From a checkpoint of a small transformer trained on Wikipedia: embeddings untied during training, local attention windows.
Each number is 500 + 40 x the weight over its row's rms, rounded and kept within 0 to 999. Layers, rows and columns count from 0. Numbers have three digits each. The size before them is the row's rms in percent of the matrix's.

# v: layer 4 attention value, 128x128, rms 0.0743, rows 2-54, columns 0-127
# o: layer 4 attention output (transposed), 128x128, rms 0.0579, rows 2-53, columns 0-127
v2 081:527511603530414487420527407486421482494481484435498476473523463481428418490516486503456502436523574556499531512539514438487498509481541541500545461562485440524493486511497545489533563478535515541522482571491484498477501447468545510468482491533534509533539558492473477471425488487544489509495446362496554417469484508419478458489464494515511483508573501466493483484532484488457537459554
o2 093:464523501552449541536454454460417491464440539499440493529498577579514525514506516534520489459493486496462499501503485518437480505452393551578443506508550389566421434477521481523495465454549469533467468426460514566503507536457500425540512546456523484535534456527512489590516472463518464509502467487503521394508468532515515482444514505491484458538486488551489520467471470528571505520516
v3 078:579471460500568441523491618506549475519564542434490503502537508484455565475448506487519523507562514525518536527538514443446500514430491405431488406526553520496496467454477580539498529531468512467438486548494597511519533511540534520551506512493471486452528501501476512561535544512401543511433485569537454522505506510495567459511504514488492476481523510448512527506498499508397526504468
o3 111:517560461472543506556501521504504464420470549499463438553450452452542451462494477497466566483468540479543484466478527548483522477447470529512548483448530489486515488545537537493505489539490485524476520488523508463553471496600486503516469507505467557475453423501481530587498529499621570457471509416464514503475466419532473496546543473556528446525473426436459401504467435481529498468463
v4 096:535490441474523477513495479483533442537533512478467497474472537515547537532492567499516504538487469470477571495504430486486517489544471486472488468559541521423430467505484530508553438507413450462419529451503493500505507511506519513504497508495448514444532451508516514525571524488477518498506454508421475414504445466539391485505441499400427507420497450458511541494505500431437570540397
o4 114:479489531470579478524543446509505593528468479463510437503475553586516500449462455518560501517539577438531508517496475518499448464524507437554459499533454503527453558431577524469526492527411541528531489493508546528491478543437439484542518557459534513468451524481447523473497475470506513479575549526452579503574547546534516478504494521496550492536431554517462512440507563524466552459449
v5 095:478517530530474509459498523511427517483436537497546507535529503543421459551519476486361460542461474556501465511532501513499470496492520556473477460485449408481535553506524505468442563511523532556592458441517462484491521552497528484452537441537526505531500506526523520502449513480568443505505520526540490520465559503463556520502452540544564462518514550521520493538473525577598406546544
o5 096:565514528513429571528496530486486448469484455512519517579524453465480508481486535593450523478514515520453429513499507424478507584546513481476413461530550502463440506517461518538470475566475478498513469531487527451431490508434560453472519488523522550478451504498503498542483495503499595527483433498500465573455389517469508477555467548550463531457444460473478534556445455480494503551560
v6 078:452517572528494518416509460515414514462494535481517480506456487527561442527502513467411481577547476509509564492552460447572452507465488547536504521478493453488456527496511507481501534465409449501519468376483492503480517559484512467426511418515501493516506550442506503482481488450599523539533474465509500444453524486519565555478432466518530454498529477505491480476505492481555545602544
o6 106:415503610535452581451459440478407530504523496518503519541512536521522500474489572466498513441520535527550479547469524460492483456521455440523522448525556478499521531490544521525453472519468569480444504501493492572517529470421399499504553546503506516519534474453543434513492538505542520492524614453514481468516518510554553484531517495487565539456468539478492459471529455508399535476506
v7 062:461536522497486503515509464521517488514407518574400501515467511532468475460547500480570437472545514462509533477510502525512498488549511488475495384443521502553491535506439534481504531509471527496554546452538489508519508518436487527452479449560559500466532539510495487484442397526551459452592441496456494418487518504555522541498489460504467527609431505473483493550497520573540536441548
o7 115:534526488506474505487537504512494504491460422505456544475519502535465551553507624650491505501460527541496495491549458544463555520503457538512461534538469497485506541532525490544479530473521505521483462445440457576494457543414616498506491528469518479487471475549557594535516527512473491563488514560474483561490505487451478499481504532549454490507510566529488546415440463551533460510476
v8 081:436519492476533450525485586520540554519417549582475504537499525551483457536497492466451476528500495490522533503456490515499481491500493497538472471398520523482529566485538545482440493538449485485531464473535480519516538540489543497468525387500505483495434471514525519523507391485577501495563506598511468504468519484485559595509491508554508484552435501476502511537479517555546501638510
o8 103:466555551464475479475528551507503484430485530495477535530464504535474524512523482513512576488496532577492465456514470473525611644453474529500416517564515441443536502602459487558410557539486494518500546471447511465500491516514440510475479516520488459438486514469501515493487499553513462536470465434513489586465479433465485547504564552531516505497581501468478444486486461524508536507485
v9 081:514523580543440534472510456509431496490475507476521490548557483451419485546494517521511511406584570605496406518442527459503515496445519460509560498573493440597484498447574541556516519474450525563500503550515494489476496428477508481513505552557518515520500497499478505488412536484524494574519473482483493465506475533471516412481516507496492494505546538468495468494514480523435448418506
o9 102:521510485535498503508576495500429459499497449489501468490514499529517482519603553484462467581502480551503496424578494515529507496480477437504554593531438465502585482532553566520533512443468561567459486439462490447485479442558504481556493503466491478467437478527472571462471528463467523423478535483447554480516508467557458497474489475396491488527503501490422509448484452473503474504427
v10 096:501519441531442482521483468476434531535448446553498510502444483528518503490481530501451475418453550516484466479456503481522489529530475424604540618412587503535494558483558464553458448483448444446493535523525497506473516495467469506523493526500460516463425454512470506503465468513585469560595482463494476446506475505547483559514486511417479542503450486447485502538524516488440487461469
o10 108:465486449490524478484512514477581518541510555476534411516532504513536527521536483477577520533459475437487498524444496497496517527561500567421421462522436502530564508521521455499537470490494486494541480480489436467451543515523611526500491526461529513552454503539496531532617557515464462443456473457475488516558500532466526465533476516395536506420517518537508497555543523472503551427433
v11 086:513479460525478464498515423509447550495459473491545483442508465550479513487479481532441494415374549539487439460526541468492501502532527516492527500542453448537510548563568439572461540477500495550573490597488525485458483465470453513481486486528551515513495553546483502446510580481487482509512511348522528525485499514534458456494484499442510545541513563528485502473489505484536419446517
o11 106:561461493524506496520440509493451505500512491478509535481582523481520488561549551477488509514594441467534484556472474461488385486545518458505418487573394479523541496479499520546559453549552441532473467513523542492549477497544556492496396564472481517525519430433584550531497457482454520500510450503511561484500511564434509495548505487488493513476546505521514541587497531485489480481458
v12 086:432493483476486521553479469505507498508427433545456504516504475517544503448548486529601477461517536461501474495450551547504523469549492421560524665481549570524494523455518465574497501497488495426513513486487467492498478505466426525549465557548494467533471505492477466477489482551531504541568523481459541547552504504565551482510542462488448583521413487487482482525539515512496530438550
o12 097:539464461469505455515521499490548477521530508510551513456560477475508527529485450512512457529479505516426501472510505561525470509505462570405448488507433500509518470543436412501498518520459514516481477524488457496520517540498541482486498524467440575453471514536471605499542424490384420487457497613509465493513497514471441512448482531504425482496551535517429546505419586469522473487477
v13 077:550519554519484464492505514516466491511488525425476487526517504465420481385477479488424493460536561621532520503511558452469505517446502481432538524475484413580521527475559575491420508487614505483516482592536529520507561463519505501524516526544500491523554458482475496500469473514509499528507491484584474461508528518466501468495528547535483459463544544490528483502528474557436446472581
o13 094:519521500443488541427486481489544561509451552482523453543506468457496509559508536494532477498564512492477506448492474536434573483563455547514531451461513439515547494502475474491483505408491535551527509451498496440516506525519465447519479392410539514522487528438556477557488599476572447530468484463513511442473446470562512550488514483444527446480506455474483482544490509464582564430467
v14 069:463476555483464576453498402497407519481527464518488521464481495497558460487488473534530510495474473452472491490473492511536508486515508480536530619494461537525490477511437412521469497486519478487513495516474453457466447440449465514533488502475528503546490584552515473473509522512531506524513521408503583503436478516589462406480567493511568568455481494520500488510455556426612511484520
o14 101:502402526500547491537536570472468453420567476441432514507537483475436463483499497483438515552569415509595464518488534489550496464488589476469438571469467528547534490442488468473498496547511530464533474489469535491565522478571552485490518550510492476478544515509430511494543449439421486491485502502480500477489526587460542436537464506516402549542490508531490469511527468475484512477503
v15 094:436516430488524446513486475541558559521462523618533507454537499522477507602444498507463496469450520523487404477418600508518498533521487497540496509443501520491560496503515406533519478514453508494532522498566454502449525502462403496493497507471502490444494546542516516477482464509470524474499542569472482527519433521531445432508476489466501531578425493483505527512449585499534440457497
o15 112:537512518485514497528539489510451442532487442528528461496466498522514446468607493457549562519480444500531488549621504504494567525530583549448490503515508552449493433492482468517521504545490518610488494546446478568585484492509571549548532490506535463470495474566498502459525481480442464486554461526477478520523582502436495517376490529536478531495511522540493482481532521552440492518521
v16 074:483503601538443496377515467507475482475478499486557503429468509456497495529543522497497514548462474504464512522551533480479490530474513535489487531560518419461490374585431536470585515500528501491461520516440497473539486513470518512460510477520489499492596497463507515499478501474516492521400498467485501417546576450456529441497439506485565444524521454475507497552479535503514585482550
o16 090:481544543556489495490476495554500513461507556464521543467442481451513500523468543522519540457489514510465494527498544500528460493520500529514559484436509514470444464469533446500435415459437499433459400442463472538427455490454468548573492572562505517547494480529569436508478471542496594515477462497536476516512471490525515495484485451529546530495452464477579528511467490583411485571576
v17 113:452533536499423504513507532494449475503479481583508515546528454512522458444469463475387483517485456478531455483520500515565481528497504505600481505508522507480520587525521513484437485500487471438587553507528490498492498523469515478440497444533529506519436500497501489520499403512655460495567518481504509497460524478503492639497504514582540501503459514498493487534498490553463470575473
o17 114:513557494504448493514541506478513521533504534478474507458432509574517426533504523467539545474504489500595431446499565451435577462463514461392426515494575512564509581426514467520540508527471544465512471480538552470476545463550483492427538497425566485489493483479563493495534519486522481514408503471493475454484519533492487558490475488499484519451426516491534440528497447516530528501421
v18 080:522475464470529596500495530486513476474553446463444492474401493530536476421473502508423509526512497471519535542466520583505507587482499538467511506447545572513505553452482457500481491486500473424451598542507509529516488623518481459529493546534420497459460521402533485513581537519492477523465520507524525522526502486458518600505555472500498483444477465486498482501509510494475558427530
o18 101:469431524495538503527470517452566515593491524556497544513592517516529593465538565402553548515502478558495494512482438560522556490503546529579548509468505601562477511484481454497539492501558461518483439552525452513525513463519556504487465535491495498471539541511481492522504468566425536458490509548576481490462487531439468479481436520439481567514475522496545466538513461441535510495464
v19 097:443513450509501477538501446528455561478450509611532520529495485516531435504484464506442499520485454511511439491478524524557470515565516549589495550487405497560539556505480435477399483491465487503608511474522465526468482492482470478452503484516569471526458543550516503496506453498503474473596538498464518580445472526520491550495520494566510521497456513502507490496464542536610429539505
o19 104:526506551494492510522485492511505452518555438525548527468466481465466518518567550465469515515521447439598480560527555447444466501526516427485491491518552491515495477411481501476549594561509493510565483461491523494542518503492514559463524453544506478448503469503499542506526508490456477558465453547463457452506617526412491576466426498493411516470461507550545471476537446578460488481497
v20 081:485497413483566413539500523519579590532452574510536508531514566573473439601513501460509534552446526486500497462511480508504482532506498509478486471452415445423534544483544526459480530528504503499546425454488455521443565432484500494442533464561557504505449515510534541509434451467491505422535508510525467464483568494501518524495487476545492503532505530538508527506464494537545450575538
o20 079:484514538493487476441457488499473452459519454455451506507498496506427502505570508487486447458503463560558504578496450465428440536487475478447489423601520539568504455565488518539471484482452478504467497501490580499493469518565485494461425360512559476524513474543547452465556483524564488497551429455464486516495489491536481528452527511479497461513550535455504515514488525546473511566583
v21 069:480514549533371568470501499444419455497425409499540489501463477485536522482539474496487481501456457468461491494513454490531503497521486507585488526545517462471484546555563471492535446496509461458512532498447490469500483480482562517472510536544487524527431405494497493493446456482635442539518496380474529488517552471499483597486467569503491535471499493505512490503516462516482481495437
o21 099:507513455554490460519486461460567536577464565496558518467525503494503530575485491481526494474475499495460460527429528468472448510483511525441492497484506533506449565459497442548504394554532401435504468550524475483384538512527459507494503519536542552532502533548478564501534480530491544524490515515562451490552442539537494503565481467448467536468485514490513482537487598402557462524466
v22 097:468499432464558449509478478513497539530452495598515497487459510554510448511470526519480495437331498477479489444480507540499512537514472508484507605429523477484519561514518429496498500494390487444553505502545493486474521444450447501457486446532497493477450505558533526485522469513580486471578484481454485448457501500522448486482518507471523557572462514538486518548483551512560453532526
o22 098:487540532495512528482501476535526547575532485481491628491560582569501573513496526482563514532539508547590503547522488476382533491527553519485452473517437535515496476431456442526465491523561540557536516514439507506524497615496530497503501478544510500529528514534494472513512518468513423508439529498480494567530513587468518507444495566488522548487516503489526450510458539568482481557519
v23 100:434519543502486501494513469492469509492449474565521516568514464492474427429528467530414468482507489527524476488544543477519495481504519518509480578468467473543522521529499496498410529506472500485632505431517506483493500501502500496436508470554558476563498552532527504472473466499558478493594508487496507484465529510517517580463505498595576507540475524496503489515498511586619418562588
o23 108:547552525553471533546582490558429478526541478553491561542524470486484451471490553539434512462549470488533445509501570477456453461562474432487442473598525499467531525419437499455509610544539521502504471512493474570496466483473519488412545432510499509434456496505516568464470458487444472513484483551483444497494514483465525513518438472527457516480475534542515435456488477558495481541514
v24 076:485514624536434561447517415511421454496529482495492490540601475448460452445542505533535461460544518574486432506512547457527519454496521544446528593565457486552489439487479457549466501473546525522553539538504481493505494441500445487547483567552558518568567523523485489487488496481448506505478494429498521532509518518524501445495555515566491500514501515495482486470511519525570471520561
o24 097:563482481557504500500545442603404499464496527526535520471506519482539435501483542484397480493581525515486568519541541578475513459518514451470524527434483434522450447470445552521518527497586529542549491499529484509533459493421585493458493462434465521516512484517440483489456459516448531460463408479513537465435566489479541434486463492487491476477503489526555512471493512492514436515515
v25 090:485524549507399575450522454486450430493526436529414508504560449483495504482489465511474527444567527460501540530545495488508514418548508588597506455596488558567499451498444507469534484501495496538486574524478503503499462504539502507530464531459524501538495491530498457516555465529475504517494495435484518525479450479594388537475528497527475511512467461488489472476505499437511548577447
o25 090:503437425501514443516513520499486432497408528498475471454511517521559481490454517470508460512479508450463541477535581542554544525498544483495497524384458427474439492453473517492504529537546506458454478456601493611524480421444492494563546493466453492527503549525526494479495483480500493489463497537477573457538482520476546505449507391548518529456505559502497428505535485517475492441460
v26 074:473502529471502528451498500501576446512566464489481511431555500490579469379508511525580487571427460461484576503556522580502524504518485538454496545528522577484469453530421495485527496531479487428533580522461522500556493493498473477493494500564506487512560520485507512461589517508518572458447487500466532453564520482474480511493542459565522513510445419513504480511493489520488602509537
o26 093:511539519446528468529499478602506544552524557550450553416463541589420511500480478545499499485560497517521520497476519482478542459496569497522574467519502534538439523448460465533468520519545554513483556482558504531485468458458529488477502466514469462477588499500618433478505481505528422463612503537448556512481520487484550487527473514499496508474451563495508461500463530444501487546562
v27 089:537511482529494453440498517522468511487488487488545490400443461507506488486502504523536504456411534543495395510502572521448509553475524434429530450510583452527519468524507493540531515516411547509494535592487529510493491416488449450495484477502526509475510530514466517476484538487543508510435479412453508412481509507453500405486495513439551514587529500479486507508490544517455522389513
o27 101:476545471497532491539507482514478551554495518497481574528475540493540544536523472432466504491556448490509469496482530445513547415492484538497500513517502461484460493517506477563551490463549506500461511403470519535487477515552542482498478586621500454544536438495572521541529501543549502410467444557425456567530472528504487520484509519540473453581428474501530433496394453480507539515511
v28 076:451470499495508558503495444470441531448453457523492497480405499485533428472526519531491452484442447466478472490526480545529510512523528535502480550431512470481491520540422425461504554492433481497582481452489462497499472513494546482431489424532489524514430557494544494482522508515579457508486532491496575478472482482462528525474471493506588522564469504567451499530499520494662506489576
o28 112:475495515556492534457503445511497467501505541572379563504589521504522542500490519520509506482513513525529504563478517477542466541573495495543462510485511495512533486467440466524492490515607461459493425530437486579485515560426547483510466564480492500553572529565455455481538462557433453494489494555559435543528503506461536443492522534513472570531495508514513538528478470567535496597506
v29 098:475523541533397466434502485505463562491465464528470511510595493496456425464541471523485486463478499540516420480535560428509485542499513486526496553476482465532545527520570571541428524496529541456575504563485504513506519407499508507463499515586557480511460503520474495506437426511553502463543498404495513477512552510488509526483501526602483500509481530456482485504505494620472454523529
o29 096:573537483506497420515514488576517481482472543513537525508421492507517474547474519476427502524536460529524460457512533436441502451518433544419470459473527455533423498530474484573466513632508519502522511463488485543487476534520515495434530461472478536467484406503573542545512496479502456503486461432501486516453464490524489516512554495510496494389493516592509479524452409526510449454500
v30 069:459511459492525490558492550538536472498444520543460491579483478517492471606509484502502479522617554487503515510548531420517486510486482462583503457451547535507514535463469549495519557501453502519530529432530544505471502551463512503478481436496486479503473513475500509531442454522606484520581491530461489510443543474559549631511482453503490484540471505439489496528527504540487529622507
o30 106:498546469542456514448509499417474455497503538525537397500514462521527541514517532443507502529445462533486483493465510474507476539486391480443512490507535475481475457496532528452472523520399534496482493462535458547496496485521419472504586497487455507456378504529492498462580502553514494561492443530455473524606469410463479521435535462480598451505512513496483547499462471526472484482504
v31 124:542480457507533448554493522497556510507531507482513498418481480440473577499481497506576526428528521506471455503505567492450514505489476448489517427548532539522504435533470501522558479519543515516447512616491559472510473493475457510551469552418470500458566485510483508516485584527395510520438506509489479477559474546489470401492504519403486524521516489475492514480500506460410527400487
o31 110:515549438441532466534551542545501458555513502451469455452433454561555502499522523484507472556462473548471529488498543520537541519505486557530591576421454471461472509495544534484608483395417468534514472424570506484490504450532502542552508554522487505515512429542508473491485479492543543424531483542470480540506535437493466474518522453481506501557517476488535581517514538462517545497479
v32 087:474520535481414556494498522471499428498500403478417504542550483511495523452497504478446469518632485437502535543500472521551509533504492582492503485492486534541470537413483573511491463488576518466475553489512450507486494548498523506553484547564508484499450463463501461515494484537575417459478488506490552516466522475503531620532520463546388494447467486488489474495547484504450508485479
o32 100:478490570544488528446528499504567567547402547538493482473518526514437543513456511489553489533510524503509543436464421509521555525418547488501487468467442547546553504523490481520496548517545522487462577527591451537516526449519501530450488439452512490513500575499456570484529455511403467506488504496496454506432523438478442494488553515492468501483533509464496537573506457469567490485399
v33 065:516483470516523418435506573506500548498512480529455491464432506559495540437565504508530495589421443493485527505561537527512482497485505447557495469568541510452479547542522560514580530513506519451495484472471524457490483427500466462472531518531514500461522465531481523525466546506574519485556511393400533493500493511563577474496522523441508545497470491533483522531537515475390541484424
o33 096:526498510461541441530508522487468550475581591429518502467485492480473513484518492462484554439447528461549460450478492452489448490503499479446508481490513487510385478431503521486475503496413546457466526485526500551486530481558550537504491465554540413505575434463580486506559497447558571554429502478469451508467497512519457511494499523544438499502439498528536400533464457523498440521517
v34 082:519489595546452520425530435500463507489530490479539483454460475418435515491572514521506498443464505568461506487508539496445520477457518490429526539554526450517499467514479454536556513473479516537528500571493467460490473424468494507516486571486500528516586539528490487500518526505488517520447510459499540493547447532458434386466511542457594537569540496521492493496472529459575471398542
o34 093:496542471506532460503466479511479442450481502528506537464535482441554456523451475470543557498544448524493501512520491460508426487517509495455560539484484510473479476457412436476521482485566439517418504463486481532592488500509554454519488554601555477504538482504450465455535530453530524467493472514424470522498417541500531434554443455535431570474436527529543493563420487515483441465541
v35 071:493490456497572465526474605527576536511509546490478483568540520531471473476510500492475535619531462530536503540494543516471520515437474459451488530500530529445499525450502617475455531539482530413503495506534515519541522597543500460491546473527450473487479493489518505510529460512498522456541500595504501488536524474456544495472503480569488448487479496473504501521543512574375507601475
o35 094:524562497473539534514534534493531548428527519496548456570438478468533501427524518435492551527487554523521519437586546486442588470494476488471525415492515499532485499529438476465470533427469559508475535515485524452486530449560479501495507504533498539459472541425507498461494570520564510610478549495511451488436500399524504499506488543495493451556586489478514473524459439486486523442508
v36 081:497530571524571466467519476535457517461510553453518492493493509484504448459475468505513486501620514575513494496514564423500495525431536475389518472514434456595471441464546576493458489483510536548490471500488513494521531474512490512505523469550538513550572555468498487463478551470480520518475466512515504471473528539489578427472504500524529465517572548475482474471509498533542498562643
o36 120:513493545549473575478571496527456551449548489470511547527521534496501538546472546514432486516563520552551539495490519492476521458478527516600484558495501506517524455588539545507476535429483545552515511467463597533510456573434469460470445496493531535470517449465486500532467532514504588485512511409599527448421526520533479524529489481488509472577455488452463474476443443486482483520501
v37 072:511518507531490490439511474481458465522443458462488499513492511567488480506548542498491451370447523503478588467560457476497500427516480494386518658489528447486488510513494485534459503491456518473554392541473464525486513479528477509486488523531519510516528455521509518470478539461512424501531475385505516482467505503512483477497571539477501521584471524558467494494487478452573507521535
o37 085:479531493475481451471538475545446557498498512516435546526562595484504490477467470527537439498561564492495535487466453452515519491537502532459507473467465448524466541465414459527458454484590533483516540490488526479435502502455531528521457475515513493528522523455535456460499454565519486548416442440598529518542503444497530458531474453425582450423481529494504499548520579538456501529451
v38 093:463498478474553509506483514487538529490497468516454512543422493500591425414499507501461473562463470451511571492542441486503501520515501527546490551451519530490490516513443512495453519510450485436547550400492480505498531513471572480475498458587473477503454511469537521513517418491564550477544502528498545443468554478538557649503503468567512506475474516507472508514521507525559579559559
o38 096:490465589476508490476465510560431488496533492549470607489540542535443600515442536486463560493529537498602510513491493483495460442510484458539446507523541534506512530508502481497412586510532518512477423488516535529537478541536472493432468501445555450507510528464604499493524496488463438501529545549509488475471484519496548469530556566513540569493447527543514431506436512516453477553491
v39 093:502513386471524436549474543524594577499475521521483504465396509504497522530486494477463523540477500480497474495480517534499501581486493483573484366499505561500508575506552576521534505501506490478483552540514465498460536488462530492472505484514469478433419499477512519549484471531506538515553504513446481518521499495436550618510494515486450512487495537481482524502522503553381521426453
o39 102:490507500426522490489441434477569463481481504462547511505512500556544573561529527501555511470413471528529506541484405496431481519476470593522549488454565478431492516574565491560509530470502464488497520503527527451527517496582540511499488437490526482474518430486553532474438447487528427504444488546517440464476517475481427536439522509464548551533478452496528477537510466563442500450456
v40 068:591489496480556508546513569498473454489552513442521504551523475551451545492449502510531457471459580558519465570521482529451492446487528425445493454604563544467520485464486486537524548545492536477484455544500511497460522523567451515585518488494527527497498533520487467502532592482516544548433486533571515563476454496499576380551565485504512489515522535534516481508484506452530516480507
o40 082:460483425546460548496475450498504490442490532514466482476498457434518521492513436503535544460544555420495489456498526504567501507492456518516435516495489476514506463521448549443488437535464511504459522449560578427540477497578550525530458516482495496596486464441430428499584508512452522466517488480489510465496477491489419521462504503556502482540438444392492471502442451516560443536538
v41 069:484468569534533539439525427496456503447507497496511510482469494443523439406547489554510511507496493507470490463505539437498497501512547526427513628491450476574525454559426460498479500488527496506509477509504556455526470534484480515506470550509514518553579548482512503464526525504409506499511527438518508496534528522521456459465521525506576521538525506525474497477486513486622463424632
o41 089:511418541515481550507548475606474465507524530487500570512585516456471531514523578434487524471525498494553510574486499554574460423578528473523528506487485581448516424470493492533510525503545510481516445515439514570518459526411513520493509534506487492489558544547493455480413536519503546491524477561537481466483503530499606447531432438488462540547523531538493535476520505514477517527501
v42 084:485518538490516557466500567490545448519527474487433492515576496475499569453508503475595484526512457488500536544479487558497502424483501463454490476543591601433454439490441522501567502540539503486430544480496490511561469473523481481548500543493482504471542475507490494513542506519448556484442482555488497507530471495551512462482576468517473486487446421521484496510528505466387613567451
o42 092:498484462454588467529528485523461504448530510518517513493443443491552397438509393530453511517516556526485522418533560555506570565479582529485510469457447483528458518527424527491450472534473560506527533480490480479462528420484474514540516500526444523546479499463474451480492439559525448462518557483458558506429508430481522492460521493522469457520497605485520453453487473503496470515469
v43 081:436491515465531495509494485477569473501481457548421498476428487519609512409518482487536492635507448399502568515531486531518501508527473499559464544523530618461470499549439549499496489532525475394477542443461469496521494561484510518475494466524481492479442515505506482481537484495548507487523493473478542482529509452557514600488495472523497520478468486515485495541513518493454608527494
o43 086:573482521410523473501551520566498544516527571524439536485516507526447487482491515531509599472483460495572462452487535453525534444471488465508499485539585526526509523461483421549449553498471564523511490474557494560515516513436483518497470600504521536485550486499566483450488398575436481563487531541540519449517493542504463466547502519508531533450529531559459508488521559543448472504458
v44 095:463506526490455523512472542476527443502467478491490506546470504473506472501526513485386466584549434488496537524546432490520489502499485565584460429528461515448499545504496588425504520524504449488541517456498481517471528542513585486395516473524489481515477468470542525542489448481592475473529497503489526463496554465432497645502447524533510480438491472484523495522516480500474519581431
o44 107:520567536507425506476571545509478535589426493464450458521424560566486494539477491511507502459438504432460472548457537490469498510504428501467495495516580521511503564513534487503493478459459516415519491506563443489388485441476401501501508487488507526476491546480527564457457461514518499552461512558480394471550534510512498564512505448495527507513458502486491516528551427526537557507487
v45 078:528501554512496520505511483543463513508516518460530496531558478496463520545459498512538499405551590601524446513463539473505481509453537500451541517547465414536531438447544481539470483497535555579494461513503505504490500427521421519570491534465538511511560521518467494480410540504448511548452520525534474533503480553539476355527519492510482494534527507507533491467491496446570423461551
o45 105:465506533558456578434527477467464407482531445514514423471513425473541454510535459485511447535535456458477525448544533524534506523600444528504498568490462477552539473591491554464527498506498501558510488492484539483549439493535478476597467443430501489510458481507492456466578500480492505436558447481505542491511569496538479502424476458476474436531464483469440528479443502453518510486502
v46 094:524500397502597390480486502516549586498472554527519479424450522559490506607494534530489527524440535547494439498485571466446498532467487414460520443450516493505483503502573515544553537481399530531477498514503538507445515504472434505535510518479473510431532532508483539530474558480442491492536490506451446484519476510539511444476455521415483520533517496464480545485492552482461476476476
o46 102:567594503471534520528483505482500526418566418477517507519477556495562503492541484438490540532473460495473493477578461461506445517456494481518520480604485399457489451542518438529511524556530498571444519551486501438499472518478534531532551514585542510466456480478543512508482509520570531545501492481517469491535509514542431515442476618481553503524535503508488522469502499520410528464443
v47 087:509484468452494574545479559484524427516540440477451515531531490533550570529463564493525475487530507445500566554466421577515484459524490510531503469519559550433501488470437436517511466506512487493427546464499506511502465610552484504571474503415452502486493473475507465514528541532516494488415506544527505531497472467545456491527488471460456492478440436498530510505477517419519569476385
o47 096:436488481525513514476550559439547538557481467540466464516481513475509474488474425444591533542506536444481504504527508544516609563513472479475421539486484524555524513482472518435478465514485488421473495465547448491516480437528529577558546502470441519535478584541453497454587453498463466523469505479453457555525451450455511430491538509505480458427516519450543477529542542475537526533516
v48 066:479517634524509542422525431511438476497509553451524481568492523501493455476513496488582479497506529482493549449460400565526494496487530568393495542480459421487494507453493482462564442466593535544476451404513419479513492460485512484465467475500524535534501502538509523476498522451512517497454500467561515544496518497469445426508529506514497484489497480561506466500459489496574470470549
o48 100:424444563566506558468461515429469506504496516488403497505585563463424538496547508487470490526508523525541536496480478516484501545548501493561486501550546515564583452508521479482514503538517522513528507501434489469510542503481407416491461475518546534509547577485365485490445466549479517506516540555510514535473503551486516514486481492526539507493560583490437487434467503521476452509564
v49 083:540504505526481487441520475485542517532516548481523490503551514489468479661521509492597483467374541520472513463449457541526494457519532538441508458525476480417464491514547483494575448492523544529460511532510413499490521409495476497473482491457508544496497434559476523501500502464481518469458491445485477475512440503416408449523484511488459501531537451528518516470460488462477495474408
o49 094:452514465560543465512393525471491484504478418458497462481498517578487569506586486435471521463504492529505500551569476555490444580546512549519521480517510485554481524457525385560492448481500510513550505481492520447506530442492494507535440535501502469569538506515479485435516521499531543499579483456528554567462503551514483509438480521440535496533549597490492545478509593472526495475514
v50 097:433526554538421518426515429510439468504447473538476499540602482532453433531552480519498485423537526496500468451522514494531515495527505546491519593498408491549503551486535492491464529443487515515590500524515483527472496431479490477474490549593557476546509502530464492496502433502537465494623498433465505552469533511507502540487532498576493533526468510493489480479517500532544421569485
o50 098:570438505540486452503520484502533501526491521564590549527493507461490501496512555474496469548476438553538495534499427506470492506465526544431501425486509437500466510460483538506460531603590522562547570542537455514529537472465561518494539432519466515426519482546480538546473462445458430532470447494557521508425514501458483484450433515447478477436507486510487484521499487559445459430524
v51 071:555497497547440470496517479503452513494495524462549509476450497468428494445451486489438538371595563542523511490473499452503493553473497488595537457491488459592528554459521515535504433436506454544525473572520533486465571413463554502482496515432492495479508464503493500536436493509486485524502482452540459504451492552471506532496543555466495512502529554462510524477488462527500390429514
o51 110:473507569521481594404497491440471483496480526476478497511528553471535512511429559435516484482458471526522509461498465543495465509428488489522585496471524500491523538526526533524575503504540456492461497519492473506553510566615406476514462457502533509503515498446519578537443582460597446523465548489482483520475529461514491549504516509448552530552526440472522449452579470497533504444469
v52 087:552503519525526500485501538515506512502524529427542483508503462468447549544488525524507499493586542547488432521523519511489513469475527508402526443612521461501472468487436520500522533489478525560431503529492518494479474482489485480527490484457492513475590506498459510464479605492457522524462485486496514493492477505494486315500459483399502473527577481501505487486526487453418522408447
o52 092:514507514519528496480605519471442537430461467516495482505489563416528528481631479484500413516516500477455552546474489449506555531492470506504574508477482505493524482500504567453555465470487516494460523443498533531524489448478460459553528539578470491471491508480515527513496617454477556497446552494509458444533542424508411579498514458539476466526480456445422509506482494494482485546506
v53 083:500532481487522508554511549503508528455506529525489499566605519509496436519481479480458511569523460488519505510477449472519505499464505555539473568488420446482500527465486498453464506495488501506515452396528489514511548518528595488455515422502526506549453454490501515485555459475528559476478518578535525588437536471431494598469469502571474444464508496496518482479534433539537450623528
o53 099:447491552516453590440446488484482457511539459538530499595499506464453480477541541599457545509476512530564505518537525511473454546553474426514523482461510505511575524524505546511406524498468536432598536548507513458525508490533439517492465526472447526452526583508476486439459566504498500523565587461579477489492484495558534540518496530512530516482474416512492499486465453513529514474459
v54 075:474480475502435560493507420464450495468551439471485505457454479537587507432516492497485485539508455403463550526544468496522492468570507559580502492536484563489461442512398511461494522514523469526491568437439496499513457549530565493462519449475499482526472505454521477507528512515482541462551487422473554528444479463528528628508454513494471516451506479526466490483524459467528587542526